From a checkpoint of a small transformer trained on Wikipedia.
Size: 3 heads of 64, 8.98M parameters.
Architecture: LayerNorm before each block, learned positions, biases, tied embeddings.
Training: a variant of SOAP for these matrices, 443M tokens, 3377 steps.
Each number is 128 + 32 x the weight over its row's rms, rounded and kept within 0 to 255. Layers, rows and columns count from 0. Numbers have three digits each. The size before them is the row's rms in percent of the matrix's.

# layer 8 MLP up, 896x224, rms 0.206, rows 514-635, columns 56-111
102:104152139149090125085144187133135086154065117116111135156158147125093099102129119112106204128095181133137146100097182116134144150172144163101097184156157151112109097125
093:145141109095090101095140130117168145148133139055066103100144168157141150106192130155133160123150108139105110128174104142127106095140131170144129166098104142121147104097
086:119111123065127142122115117141093111113109125159103133141106145169107149081104122090122146144138170067143144099085133123120140097129067154131162123132110152164101111130
098:116135152153107117153089193091129161100147162071128099146163121172080124159140116134135171120149147122193162164151128108151117184154061137138117134165149116106152139136
092:145123067106097078113129124109128148126104089100106150175084128134159146159155081207098133108181097146136114138094178149149115160133090107071140129114119150099109160096
099:097145099128132129106126121130159062139164153143117081173135067134183139092089119117150153048112147142184096102038097157153144130099156098136147129142121130116116105157
093:108134091165121118121161119202163120131130091204122080130127124083147122078179154140146147147118129162147113130113172174082164151148050072123127070055161160100065161096
103:104072173121155107147195114122120132097204049108103104127089179153113095157159085110101162119113053143127119083093155144119110151107130132105070187133096163108140142174
101:139139138126154122118154108122125132188125177099147141148159091118162197116139081148083212112087107150164080123135163126121086108100172106040123107128138137105136052117
098:106165094139153112172126119103124133085163166096062109121101108123136126129121100096129113170098111155111105124100120163105159153165112097163149133106114150122178098091
098:100121126129120086157131096121166121064068152128158080088156074177111101116195079117103083132162152123136161134154129167146162130150145104121131121110179174074146117156
110:146131135107119183107075124093136158090073116155095082097132105152150098090053127095183136193149153114100139095175111131107140140124156112114100124189121136131136142092
096:103133126102122123114173113126133117132166097060162150114075149208117147126086130108092177099132124161140107144077155183117123134107077118118130096135153138070133146087
092:112177113143207123146172138099193093071124087208114051147114137091141165089111115193155156123108145189086136134089172074115144125148167146074134137127131121168171089139
107:112079083137175133159139132136162149121131092125126096174146147175065102097177112162097135101122141188141131119137106146140089113127136137163111086129124099191146183169
106:093147086062120103095117075132113121096112138173197096112121177138137128102149116124185182154122062207093086079152137140114150127141093134143147088138144126089117091094
116:083171124138120148158171115148125168091172130113163087179159107094154138164117130058104170101140110126137080109121084111141123140109107069139131144129195103141148128071
094:119148109174108112121124181086129166102170038096122157162069159124144106152141077100135101108164136077138111134100078120174190163097125138125113128178089095148140114126
092:080137084116133081100104109111169087119152150157164093120156134134080110063102125118119127144133132158144117118159139144091162073174122106102164124161125102131068109135
102:089154193159190122117093111087139157121097113128142083104134116100183106092136145167136140079167127152133067138105090137153183166149139077110154102119179186182102104115
107:150097168131206171139146125095132185151134113098143182203138093105178072133148165133135152115089091090112158142106121124091143111082169129128127107141117161179190133120
108:170169101049129185120140141154057111106110182138139095157129158121145125160067137171225105097153137129105111153098143160117121120150151111049056101134111120128167138146
099:128054142075152128134095100114171148120130126110171033153132137183110080090118071059123122068148096106156129102138106097123144161144072139125155103154091046163146088161
096:140151148094157067122130116144172147174143199155178107117146142157133204103175109158064047120124096095127094147089106132147137159124171120106128103076114054111185114105
088:137150183142065137151140158112122112107087114083120130104125106179134125083100029147109109133082152143202098164093084094094115217137188189195183092115142104115153157149
107:128165134141117141124053105107141101121114106164131114079091134151072113098166073107160193163151141117155134180114120124140159116082118176123135122161134096139159126154
093:117122087024155121117103130090167036064181102145159106094168105103077080121124117095083177048167094195100122160122120118160095113191062146113152120129155071176202153134
103:132138145122134157090110148111104109115107192085147074107152135082171132094095146139076145165188139163129113135102142100102145149137147179105103119116134180176121131176
100:124102082153189080197093149150179129137117138121126157123105159137147119140151175155081159179097169159135152144083147131154135143147117162138132192084132095136172169098
094:150138150163154117187178097180106168139148081125077118106139160120127127122137058157096101109151049154132074174127123147084077137114146153161210133090113124093076080102
107:180099087134119165149100146144113136100138108112155188160138113150072118171148140117127157140047107150241152140072165082117172091114134067113139075158164139143113144129
100:135151117115107112098175165150157121103151074107060152101091158144136151168133106146124109151143119122146115145105125150099106158120148214102144135133089228107179087124
097:084166115098111120117183196137143145114148138108138152111143111116101065101136138123114141049140139188082096101126152197193126184111171125127099122080047140148133091142
095:135128045110105165104118075162132092073103162133156127126156125100093157156101131072137160097141100126075147141067092106173155135127133138058098102096190180195130096122
098:148114069096110119146135156123121157143095092068157119111163160054144097076154081102071134160143066107157078194120121091119121125136162122148142190153158131101063133130
093:089152152095125074136176140117142168158118162161152154094101180094111174179153132124114171062113144176082122188073180156096153139084180154106150093072142112141073084165
095:116155109113084094098120143158145145168100130140170111077150049131136145132131115136157109132152182141078120138111102123101123133077097091148150081150151178146118113085
093:207165146114105131138083139095096155131076190096081105158135127132171173152080075104116111059158139119108150099130158101091161111159082137141124111162130148135091155079
117:122150183137113170102086110119130135121137082080130146136128079085112176084172118105073162158104113156162096126126102141092125107156097132087125186170158071137107074112
097:115188140165100111122096084090186108095113129128061167208022110132138127082116083101113067160132077135068175129114075141168086175087129080126134125092156158153113125076
105:109197123048102126176125145125118136119118123184080116112138139175054070109179059144114116123123104144140117155069103117144090171208076148120124151178148142134131148102
110:165126056134162105162208133085131157133118104074118057140160113101189154139148126084101131167143068153109149144140068107113159150095105141148131103108157171136133114145
109:139098159104092107161125105120147190155146112170104144106121158143200165103174128111106105105119127167128100105192218115164072129051145161116146120156146130130170070113
089:126173059104146162138137121120047078116076176140071118113106114116130193140166091135139164139133091121128140146072133168106203137107110102138175121169135074086171151084
091:085170210145170187156112121123152114136160105078100164122127084143093147109118099145086128172143153139124177120125132084134147105135129109118148117140084130105158075127
100:153186170088129126117125095180203148101122191113134114244127134136140107077106101131162182102126128053121176135152147127132143156160129105098116105135157091144088114090
093:142082075135112200112117075113187155107109093118121110134105140181133068120098089121168165119147163139169131119154107135094134126120128165086105128133097140137131133148
094:164131161177083126158122114164122139091122079108113125187123165116103150113167178167118177160206172098159158116158178148111130145117142128109120134125150097126137145163
102:143149114096079132111210154092169166114049101065114203160157158109055138084131100107115125166127112159112130151111134103164142139096141129116068101074142163106118121145
097:141127151110105114077124166088117152061104118134117137089100086149155160125065095131132093156153119111119140058162099141112164099144114176061150094118077122103134121117
087:152153138053182128137121112158138138126157106213138099115179154130070144123155102120118173142149154101132127070106090150138176080076151135076131130081122080137112117158
099:105178160101065145035107125140082145167150056105125185108086142109171146101115108121081143193193147104077111122158146164188161144170183165146086106110178120117106135138
101:142142112066078114119143128132143164166103083145141165171141171105021135143127123125064150116113091141135151076135109136122130125123118121108213127144183163098111143134
101:045102119071101141135135167142163141084091177100136136103128154160079136069053088114151169077122121144116101101123070121120082124131127193091123147159157143134122167132
099:133140128052108104117114098139124115144149120147084159101136163137163123162136087138163148073134064121206108109107041089120089093120157143072099145135184139173112086149
088:168119144108128126125105107123145122173148115117163121160079172134137147081068087182115190125095085090195165114130167166168202177142163115152114114145116083154115134111
095:131108124154209139180076099144109127083161154105142134213120176143122145105114114084168090112136163161129098178153093157100139121144114102115153123103099145101150114065
100:138113165101115136114183119188129118164068108155158112157081153160128108105104160096090047125130131108143055118124155095096057155081119153152174180092136199112106071189
097:139106107178171131139135114153109098137125154131133142107113106070095084081153065118098113108129182139085125117076157123128169125130143126095111088138152173084156134176
095:119105181143176126110138137090193139083128109133108170137162174112155112171121154126119195119141101171187094160133141194162058115138138082132095165119157113097108094127
108:127169078142180127076101188096203121171072135170092081114170092104141098112218129168140132112130121118187136149108106073112174149170138120126113146130130085113120099109
097:134125111122131094127159142097106125088128104185131149148132118135097159094139121113125119191162151167111165126104118171157174178109132071115148122133090149095164106175
104:092134120115140145107109126188148126108136174154138076160122106095131130187146111125123164106131103101140115128084048164145094133097177106119134182109122164074121148213
103:176139114150075141095167095097149107133137104052161077170111114104095135166132200101086142143139142159119104109128128107082147102073136129136085199116122102125073128102
088:109155167118107144126117065170132175189130073119103125191153177169164099180151098124148127107179180145109130098088137128127153200149153116060162111080075090139141143159
096:152158102104114097139154135150088163111097117085156096156119139150119168075097095136104172092150100142167135144136170139148131208143137107198144178089216205140164105162
096:132143101116154117108111099118173113140068162164098144111179128147114169135092136149124105146139078116135161135104123144110165071131132054094145209140167132125118141106
099:082127083091206105156073129091170066104145138083117108143147076072149135106152079130132121162127147180149104110105138161178097123095116112107208120100166140160148153124
094:129124078054114147086075168093062157140105168109149121103085156124150082093191113127095200131146148118125175144141189158136106110168155158161102150159122115134165078118
106:179131111128097140169176138164089104168135125072108115114168078171144103119136099154116191095128138122144116143124160064135136120121161167089145116132186169150151110121
100:127158085105167131155071121111127116099154161138208136133124176133114158113111081119185144162172092114148146134114136125146067054100147109121140154092112119120207064097
103:098183172075101122116123136124116102154159096153083136185151160181119079160143085152084154143142108178208131162159143110140118131128122154112093133123116125150128095177
097:116204154134153057169119158105146139096145150146150195149103054156108138110118101097128109149175104086075121135108123064063089122056146168110153098109166092129128095112
101:099084107142106218126089105116078150169142145106125115138179078120122095107128146085088116108102109122125149093116139154128138165106159177102165087122184129084157131137
096:116175116121141127131107110213179157109160110131167178151148083120161126202109099138128120194163141192101142144162134093093194143130122158124112125122138167083131082113
111:172129049115108147108134171125122120109136168094094144133084111136148131095171098131187122134091057144114135130113136138069141157088136119077119082128090162120195134136
117:092162089126112147128130133068165124057150161160119127130165135137060159182120098101148134136159139140141137140173090151109155120136187198093106108172125138136165081159
093:149107149168172136208118168116134087045172078129078130200133060052103172153099028180172158100147130180135107120113143125126141131123119134142140120106111076147148093127
094:130092128141133142099148163127125145130127087139135156126152042143129129158113066110086135092118125177076089110103113092178144164174141173068126077096084126096150139109
099:146138087141076129168069126199153134112093066119212120141110156093137166108116065106124093139128122097159097124171134170108175135110159136130121112223092111118056090149
105:149135163052151113058131095144157111132117175094080087125096171220161126095139119103129132164172066122128114106143146148159090133123126089176131179117079135099146133149
095:106090120128119115177080087128105097148113076086157134163142106115139103092182116131110109077191136141152096182144082155127103138099132117144145161120141100197161103128
107:164122147139032136115105135097126128100106086165143137092114145163187151064147139080091161123113145212182149100136189100073066110163159076141100103126122179137138141164
095:068182104142146178104141099189156162104132125064129156106140148146144096169150132159121107104142132163123117147116140134161091133142124124153126158093102173147168148055
115:115128144097079179075108166121069127086114110059110121122159126177099094105132138165120098206148153101163075104101139099092178084102118059131074186122142049125086117165
101:172124154142156125098104084144184155146151095157125144178093091125143138090111156108142147164073079131193149099116134107124171156122099148169123134111091207138127169190
097:150137091115137136117122187143185146095112164108081145061113108136100122136146193168108086137123140210098135080108158131136126112163087083083114177108104119188080123115
103:196095086126150152100102120108085174113104090104132129145124127143106100190167151111156095125140111159162105124129081144142124153170113100069153092162162165162104135133
119:108150147104152054115115179140182157126124149089090135138116100137154132092106134148152126111124112090114160135171116139138055121146123160129131134149117062114098143132
123:136172182076118162113147110108173158132160168131117163108122125117126111153121039138137127078175180052154108134088109131141098155129116150094077110087126187107101128067
098:151125110081158131079180147156158188129102100170130132109101138091173143128079110148148105143127073131118129069165102111081126147154136128157187133170124173094077070090
092:192136104111176104175162114118133129132096151169130079119067144134155107108109112066111160161082116167146107080157096131142125152054144143187059157122131133146139120136
085:177113158103121119179106151132133153115114124139074149115082169114042106042063135136112150081138158146078205109152090105116122108153152156139205135137144148156124132133
090:158177140144103135120175162102121122133139134024085134175144070091171116157169076140151131092101102118131087138108127127146103154124133115088147149142136162150161146140
098:088191131131141154138106114132110169132122098120089100127079123176175115121179135143160095149170077102118149118143097133102117113106132092105068149122112139148114126107
097:127177121106166081093052111156131117125135116179102146095155112129144198152177170112102157043104079128113148120076081142161167165142147125154201111160106106167144118125
091:152114128096092128162154104110116150123101160092103112119082169102134118113156178144170164058160123179133119108116177087136140143159073090167129127161117165151096180167
102:112172136064134119094084114085122090188101148131197125116137110143127130147145141127155139074130164098099088113134160150126108110146128100129171149120135114175171081163
096:169134087111105093161070081142180165073092168095119160077111144140099178112147138146142145191127183136115075111129143124109160167105154156128126165104135126098124169123
107:172162129111180127125145078142077129176134088079127166134087084122139089142145063113121163151128066150112110123124190179148124101143089169137093148107103108102147092164
092:132134124100152090105120150141107181099063111128082103184157126144081155102127178103103089115143105176108168103168212135120154155057187139081106110125101092175109106109
101:154162100146089192154084169127138117142157167070119131166155110105139082069097088106113143126147133156103150131090116125108154130085093142130152110080184089134177141139
112:102119127125113077141142134145147095143130145114126180114115147203099145087149091113158140220148114146145158144146155132164165102192087163102157115144142075113083133090
099:118092137124080087143106179076148118163131121109101166145173106164170146096116191157155108041076110123090067142130151184097094119139116171187112094155109115154096117162
088:141162041063112084083190116143161096144121133142176121160155114135190125120138116123117115107104092154078123113094086138154138128126073126107110154089137118185091189098
112:112118161167134146134177097136135118100137102159102125142184124117166053133143138131140140119154150162124106111133145147186132129108106129011119195144184135098199129170
090:123083137104110147201123157126118128139152072159084213121162116154120141145122103121178122123144139108112098121116140134094132134118142194072131132138148150133100142177
098:187112162103139082197121209134112129140173145126153110110164179136178090122117091142185139113119172107116170140115177106121108133105126158127178200201154074107114113126
091:122127113100111143141073094088137139137132169172146117127084113091148108135163085121134111085138131132174173100105139094149104113109106081106106114144146145114147166158
120:146140154157094101090148117162122161134071144119154180152158174123151155151111095138111169189154143086148111173114084190110114118157066140137156074138124106113142148136
101:113157187111142097137145131053175167088105131179140130105065165102144170082133129179135132150146145143156120140112137094123134139177154077181163125099126135147073167164
099:153093082100076129093136117116169134083072094169068151163139111174153146120155142091165064175161098112135151099098049077094118110146149113168113151138132128137105147137
102:125107137112151101137087096129178105102056139111126105177050201171106112136124112184156113133135123094084105122120137167074166100119105134180111195116143133119132130121
106:130160128122133091071155129191140127162125130114100110162119109127114139183116073126155133166199132106046110138105152208148059163156127111130123091185064143137130105038
108:153083133123163136159138140134150151092127114104140168141124167169081123112144122125137105085184161120181095094154154134103097173136144145064067120104171086191119116072
095:179048098100101125124096178141168087128119165140113137157109188138122153110124121118110080124153164145193195089125123163104166110151151110137115168158147120169150134079
121:129128088125176114166088132116142156124103130109087078097118102144089154164152100097057116112103126086117093023126194113109155146144108105073156155044144176171109122185
111:151096134097153082102084079221155108104164088171142127180092068073097108103145119094115062123101072135200152150154131120111128149149138133134157148127130119127102102127
094:114183123131131097132118137066135139136130153041096183150146090128093139167148112132173149108195141115087160107109210155122156210070129139139133138108111139133136086104
097:135107171146063127108143177197123120069176133047169119147102138165089124109123097128110157115112168146131106160124159147076143115105143100141115096183107121076138116133
094:106135069069084140135099157134127126123169078203111087062120099142158085118165133127165097168121102185164103148113109108109130100092131178109164143192163080164171043164
100:164163144131136092173138139108071182093094098229139120151111186171166127097098117172130107090159112094119097168094081113129053158180162120099158141081113102096096093124
# layer 8 MLP down (transposed), 896x224, rms 0.209, rows 514-635, columns 56-111
110:164031117164152139175131136143144094128078117141120153099152093074060127080127112100129102121102145141127079157129137148089184095087125106157124149138136129148134177099
094:151105114121122171133101112138110057159086086187119194158118102112176148147116134108126099153173160141186158187117088087137104128117059103119115147125102152097163146114
077:162165103144143090110092121088090087140161123104165107077100109122156137121150076120129145139163122124070143099131080150128166089150161146139144108082105164169116121129
094:066179091163134103126109085145083150145127148119139078121094123080129057103162157094145153104128159109138164141156130094181062057112179165161125118175122120057120163140
091:120110137143167226122160106134144141183102109149131190122140085164156129117075114094088164113086099084131134172143138183161180140049189119091097134153117125098186170194
095:152185135095120150128132138096116109097097082096119138155135104115095133106106123207154129131101062153065110070205072102173111173161143140137115168107116145180155097119
093:107198111060146195124116160184179093080118080066108172108085086191068125169099186158084157135168095103131120079171124130170134145105182107200102090118176168187070152139
103:119152124133105134080102162117099094191121091154129156095127136173135106159120123190107132163128171130125113126131083156144094157202154129111097125102179080145105125081
105:101169141067150105119147188098152115132136089166117180134154168099112098102136088129072098053164097156187127124120105098179150099150174094142146171167149105122153089126
100:161092110165104153119182159150112195143114094102097133119114111090135203143120190089122138122148126114119107110127149124162165144065084120172145090194142109155136138061
100:121128073129024149148076138159163162169103137164069094145109124103178119189148121149113165109154109156094146149118127132150193045151084139106131135175088144100127089095
107:116132160134106113133151125154146163094133095126141102137129174126072166136130174148124181139080123132128144156137169115127050052138143072145141124185174096116135129173
098:158129118160151135102112158111114132104090164169120067154167127155132140108142064157136160135141106126141164109111130106064072089141108101111173161108126163136078109169
094:117115193195116071082143072188117147162124138161158112124147151105111115137106203125112081133189174185092148082117140106136113160145085165125127127159045110127155143146
105:096133076107114130119177081083151093123114077041093135077135110109107114154147144147122118128135174103067154119110076167149114073098158070087115186133110131091095131155
091:048152140094105144163131154158119128160128110074106145124135156173138126096132140119099078136121131123118111144101116176100089213198116128111170161138078106172142142129
106:142066111113093107116152194144131118136139134148149165170166140135144105119138132106047134130119103168136162140102126123082101159094133109090123117081094147142093150140
084:115154137132097043130102064078089097163146127099153122107136116167113155097104114138115057133096133134094117175046122109104135146155073104124129120134061198139110137134
089:088103176057156132050169202150104126129127194136140166142125148153080120110101164064145137107128146133177128135131141070098194125138119073126127077122097157172100110133
111:114142176151093094158190173130100114174173184090148173068097142134104166134097165090190118141152189115156098158188116197130173153150157148142169161105171159117050149140
114:143170136127147131108066165073099167128137150083119131129146126106106141099150166140155124175130120073106103129132075134181164094083105148122086157150141161139131091109
118:145113123154123071090091135113118077126124093048143084123143084114104118126145172193125142106135180177116078165113112136102162122118126107098103146155136130177082148080
095:074184122151173141101149159144118120124157117166162159119160114155169110177123151158148151132109140137108127104138127132111141166096102154110191156116134059141169151168
103:054155176095120116107127201123153126156147154154120178148080143107149126119115161129120144121077126110153089160161077144111144132097106155151173151159118127127154152104
099:139133088113126141184118109106131182073138145116122119116099144121092160116107128121135103078152072086109121091127118188179144118076145137110091170201162154118140150143
107:111163072111128157088145142132124134121100095158072171038109126125125103101100094096146198165160122158079119063160128171072120145119161132169167143148147129131158134205
086:115136107186144113175135171104092180170088079085108120187123162213117144083152152132167071148125138128096098097152168159149109118111151097119107111148177136077115113175
108:180153119132131175121146114121121204135175155081201179080091146132088120174093174142185128138101150084111079132106161104126071117094110151159155128123104096140179168158
102:150123113123157133116150131174146069164146108116095135101135096078082065154139148117084130153125097128178031157187135126070118136136124197175103194138210113148131125136
104:122166131114092155150184123158125111211135094109133102122128058172158153116111157116128124121098129057110058143061202113185090106089103100130131088091134140142153124213
100:161115059157093095115130141144113141169164146140134158118188122131132191131155124127116137170106107133188169109161105109108051141078102081094120052117133159113080206131
107:133124185143163151104076121126116132130136132114141105132081108108142134097102159073141134148162094148175086090160084074110114095134130162152136180081162133076129091168
098:104122168142153084170095136087114186185104125076104172153090125157197136176109102147115159109151135077143154122117166113161159145062138144135112177176125121145181112087
086:177104131184115077104165147151089181162132177109129142129139061129108162125135187172165078104136140063124146152108136135117076137112156131101142138156121156074127107062
100:154162115182070198154108098186113142120134128073097132121101124087086130165153132088069154096112129169103118090181059090063123193147146089067092147172136145148160133129
094:104158143143145152143109181152131130149106159128164151147151150154141113127080158189161150153198069163131169070172116112126140125136084121131178174108074124164166075109
097:170098180118170156113121137100152133073177137122103123146069099173095090092082076164125100089135110089139165137134070114147175108170124140101110162116087155102152146142
091:123099115188105094121159174116133154091141148081153054125105147163121156133137083111196237135141144092091151072115092120101067138073073120085095130109095162121127097146
124:143116180157091139148111104135103107089097119095073080139147136157112145150180143156137140178109133094180136153144113154172145121166130127091021182170126088175152170097
098:164157159147118120130088140148162135110169097094127181071143081093086152121146135134131158136208136096169128116141126120106126112128154161133123145094152086194145077142
130:142094161173153166110097073111141077133149127111178161179080093143131186126117137140175115081113153102090136160093157066104147167075183135073117079077098132138087129076
111:135138103113146142078072096174134118088130137191146109115133107093138126096148157142152143082171103098189118105090129087047095134138160209151147172146169142098151117203
107:119076107162083089140104075088079117157119137173150135094114110138102084084164151075117132084098097132153120096105108199146129044134091124134054087149088118065085183103
083:135086115143151049091170118115138164072130126099139112085160165100130160115075155174107184186175139180145117125076119180124097102133073128160136153067121077151124140216
080:134123115171154150129126149125125156092138134109163134135076115140118120156096097084061090183192132079134129006175115070150155105117066104129137144082118110136189123136
101:170080113175134085178133112159103134151163090087051176082170137104145120173103157148159182184111162145163147112122154161139107114099136109109112112183083107117106129121
094:122050167163190127123122133090149166106156147132104147089144128113129025121103070128119121120145170163124158093154133130126138158083106107114141101114135145143149132178
114:221127067098112177101169096115156142133153180138113112099113131158146128121066122184188046103076141213120177123125113073094123165115146144116098128125125088148078136133
101:116131102138106091136083099158156119137117111145107104109089153098081181168106158083166106087151163167090095068139146152128106140098103113146085164148152179134086084123
089:158087124140130098108093150145151135164192127140113110095111131098134104091127147139094153100124106132162125087113137151101117158101113130152131110152151130171113128131
069:088078091193103167049099148108079168118120174164076135156120089107155145155137129146167095071137171073107116113158125165140119129134128141065151076060085201154141114109
096:120073143126129080120165115089144100158141138112160213128165142114089125161133129118206125104118070123067135082110165134166079165103099139104084150123150171096148083097
111:123116137168140177176161095151176191087098115146137150104038151104152143155118181133134158116185139100122172196126149100138135128103161109155068172083066147196073051103
103:140086165173136135140123138116115113156065107161174166128094132197140137075107142090106147176106128151107103098125107152134110097118196173153105068140106096169170114142
096:098117086123093171162125104095118140149066109132148117109087086116175108192126104148106114114129113099081141146151124134114132083155108111158123095151166148135115099183
085:165071178095127169139082126072127130093198175119117096113158123127086100144121117121095133125162111154119200086091103171083161088072101140157099123131121141149137174134
089:125097080131121164153166086152116153087161164150129105107121135149070110194153099124113110144135149105092149204110144067113147174170121148066134143125194101155102156160
102:084130187099126158160156164156200155096113122131136117124079158116095105153128152155100077080133111131160132152065152196150123102109166183124115102133172191132143108141
080:196075128057123079160128140128166142119147114146120054104113102109091136131147155160119219089130132189106156160120170153132101135054107099142123120190088102161100082165
105:157082085177102101094141124156090089168122135185137105167107130145106151109116103152161140145085128074107112107079141154173131122120130072122128085078127101122116084098
102:139094109152209107098151130104084196166127127096142127127178159134108115108171171176123152133136111119135157077178089079119085096102136157124116172147153167135038154148
082:146147132116100112132138104120140141126139088174133092149098100155091094143137096045104137154115034124135167143162158094180123082143109122072184150160157073095106111151
111:111130141173134138162150169099128150100116188111117088138105125113155091112082076144144166191169138153160154109135117151102097191117142143139151119136146116112120168127
105:102093129140083147125169141095072132150137141115100111112090056116102215156157121138138079103146120165127127124158116112119135119120099165069097160191103090096133144163
096:170143139136155099178134175106146119056129169177167132157107133110124091133134149152075108124162082129123112138098128177132162168097135148136114148094085109094138179150
110:095064130136116114142129155112137093106192169153080137118129119115164165133174181137170133132093161161119122173119053153090141087181133135074094153149096041108104137112
067:132137069131095112163109094152169159142134175159175114105156098117139165129130068109112090178148157053110124105136119097153132104162157157135116136102106168164167112121
106:177130113109079126119167113088120124139132145098093150164154111116107114078110159127136133065151093135205132147121073146143144163118135142136155135183144146125137092113
095:104121085159129124076148124091128138116107133173139076125138102147108150152105161089118113090152146057135139158102132116123208161078165140072157146152158117135130186124
109:115146091036148132084175141118180168141145156123121217125126145135106173139121111150118120164144108133122193157156167140151093122142113083093106193106082142078141124099
101:125100114109090053182102111173133114089111177105114114150109143110145108083149126074104117139093165110125209118125142170138181144144147074186097118104138136188155211184
107:110146190117177153107095103111102060112092150078119128099114122166126172077129178032125119188081185143097116145179148137092163128162145121149116150141097088122147130132
095:125098113114114171098158117093097116125118182090144086116163102141124149084144172101152138119081172108145100145122120111138162131191050127113145144134089125084076119169
102:129099120159127106168205090059167140151151161127101110075112071148123124169128122106141137077154137123125130118166070103227171107153154135133111153138114123111153052149
098:173081145145148128053119161108167149122109135132125131155145114138114098069137083125113175129139095124129152111104091112112177090069173133146148203142115161159123071159
112:162159083064178124134135215135129197067118154114137151141152117152124184135119119161119134124094115147081080105157099108097116175121120108124116140156125123160121158070
110:136147174137119183155103126137142084135071103171157091111143138117108086112116162107162124146114096120095126151205141138124108116170133106142125155115185117156152120076
091:133185138121131125115067076115105096055116114091130085109125113075083146163086088202156104096171185161109103087127107181106108138097124153096163175090154131146085163087
094:129153134112122118100177082135136066185088110091173141140130131139163145153109132150150156150087131120148126115156172150097159101116167063172206137172133163133104137157
094:107128170090065139051195144092153181114148148089132130154131079135052129091113137115133134170133112180100128109133198155104136160090172110058180103127163122137142169164
098:171111132171093114156117133107123147088124115133119153165117104088092081164140146132121118120064108099096141133143108125094186121161037055134161141106153135149116055066
103:178144121104064145084144169131067137152117080190132084103129130145109108162141091080112182137124109085154183136132138060101044135083183131171108145133162099163134180118
113:142108154107081144100081107120119161095126105150150164132183079086111120138079075154087098143102114110152127130113102090129108134104130147103171178118173086158158060169
092:155160094108108130135104161060114153123194165139130124112139075114149083110105114095182116186173138063112104082119129166135097075096151142151096094113142178146108157153
143:155122134120069158163143157104099134110118130110108069138121139160077103151164207108068132136124105104130107137174166115130147121085126121102105201162077137167083149209
087:156070108060112117105098125128113152078137121117148104117170093156086118165128181121073129129089125096123173142137104131165130161086101128123111131102153148084060149156
096:098086109154156115120117081145121075191141081116133099123206172144156096136149077153155165124150120131129048136169051161116159142167134134091120140130084099072162174122
104:083086083114154090128134105106093175111165071170192163131108152127134167125155097231174113121126112136162072099105110132130110154141110112130122130103143079173100157122
116:129087125160124087138067123127118106164105126126110104161147228195085075171079197152132126075175153128106132129190148108127155120169130122145096154070155157107162154133
117:103202122116093148080115096183120108143089185148089116139079156116090063131133075107114106078111127153119204089164087087156100122136148172131084159100142142152160162091
103:145162109095135087092150131149143067051184112065061121112102088131125109091124132155127118071067141140124107162089107087136086143100102149113043136079110185117157154114
091:141128080098077122142106031123117100121162093155179108164117096128103104135111155050192110165103132123130107034141098066130142122154167141137114166071148137130150149153
078:121103064151116107122111138112100163154129116078195071111104077088144103142115088113136137150139096037123133153100107135165132122120093115043129154103157112140097141095
079:146074079181077096180149166132102093107117160196183143095141113091159122160113110110143139145155114152139188185097162139145157139164077134119079097096126118087138132121
096:123137102166140125103098121174123137171159132098124136080101166099143128155093133174180093149121147159092096112119175215094116132105073190119156109074173120103142090074
088:100076179155164139142136161096140108120121077094149092180148121142129161102107138069091161173161111104139137084162143160081133085055149133155092154182067137118128116098
095:152171086143061058126135178127118139131132161105119083097159118106087150103100110111091126195103158125146159100124092219138125109119127114103027132119137093146096173158
095:136124114106119166142158135079138074091086192109106091117135116095158100093112105070170116154055097107121100083154083159132176085163118133069147140118152101139146206151
105:066116093144062163126007150169109130191165120143157185162107088114100122135121125124141097079125135201098131084113173161178166142135139119102139127197110165142146160133
102:079072173116125143138103090125120139163141095120143164174146146139129147155134167075098055141123169142151120130096127152159143080125133118139143114112122155144152131138
084:156174129089124109106152082129112116130133174133105086100136170157136114119162197125044134120186150162122181159131143153172165154128143128122127135104115137160101079155
102:081101175152112066112139097131109113102114158122135124165161106076131119193103090128106086163111126167172144098152100108168112109139168131165181183140060143130145130131
110:089177168126177080180102120123121155181085157131146110102100104120100147105169122103093160106141102103079090113117081126137150112183120159156111170085090155128170180092
086:144105032172069078098116165124139129162135136171133102067064072098117185137103092069105096118200125027158173098114089128117148123104185152136110161136115105136069149123
094:103146147162096111119155125204121146113182123142131163125148095125077178108115142067134163134168150124183151133065156163196092125103115112098125127160113175110105108089
115:129119089115125137111147136106104133156144165187103130118149147097106112164134159092094130139125132188114137077142155124138117091164150165058205108149112171082141154093
079:123120092140150133091180141143123108092168139123170120128157158156181080131123098117033208171118117128149120066092109154120063140084092152178039136057118136145133133089
083:130128130150151142172143185124131115116097128145116085177112129109152152111151123060065127145121110117169160098150156107114151088163132137096115146103162146124113171151
085:121087118071124137078099122111164150132113125156128168068174160153081149164109195142158154134167162139069095171143150134147108145074090142191066157163075163180102103134
113:139075164144087108126150151143125098166108116158112119168184117146117109106121104094161142153116080141134143147114119150129196109189082090083124046189160114176120103153
097:118157056080090163140129132095109138119168175125113101168194182065177199136119082134057140151070154129127117097112127109109131132086114096089133124125167128116166119182
110:083106162137127122082095160105132194143104098129120114112130091130173177186143150181140117152113092155102062104088076153202114114105209169127096130116134120144084146055
106:110136160183147168150140098091146120176172137124115128062100140081168128062103067160112120087147166178157162106108113141109093079173104218169172139100088116143087145140
102:137094122138104132109110158173194129104150113093065114049162066102115170142192143149094189092106125120210092154121110121101059136124104108075083163145164114122093162194
112:168093102069141169155127203146128138131098113176100132132108098102133170156091101044099087105126131197174119142131159095104112109128134128132189115146102118121124112099
100:109104093104138116134161162154154146137139134092153142147089108154093138116133104116139110106141119138097177069145120132157134173127110149122105139118109178142152124149
105:172076171140089094132137124185094073140179142207130111158139164098141087121137190081132130090111127164115176140114141100151090074160087172096131083149161136115102133148
113:126123145122085172134130116153085085136129125069110059241146078113111112087101098164160070148113121078129114155125177176137122162158084087117147166107113113149135157121
099:147139187145134196118119115084118095110161125084158110065102155161167124076147136170066122112084073162097096126139094119098143056167078101152072136126139115131111113074
104:123149137148115102152175105120114165133091146187106113131141135075146178109080124139147128112134116063116149143063165143155164133106160118119168067134117204110089079085
097:089093092113150119184117122147125112161125152135125096142148090107049131135163097110166070144122136098173183205178117142136119170129096168135115141115163166109132026173
098:093094161146069129105110170117101097170089130143069135098141108111120166121097145138074096186168131127087113143128101116152129130087101158130097162139112072165136070136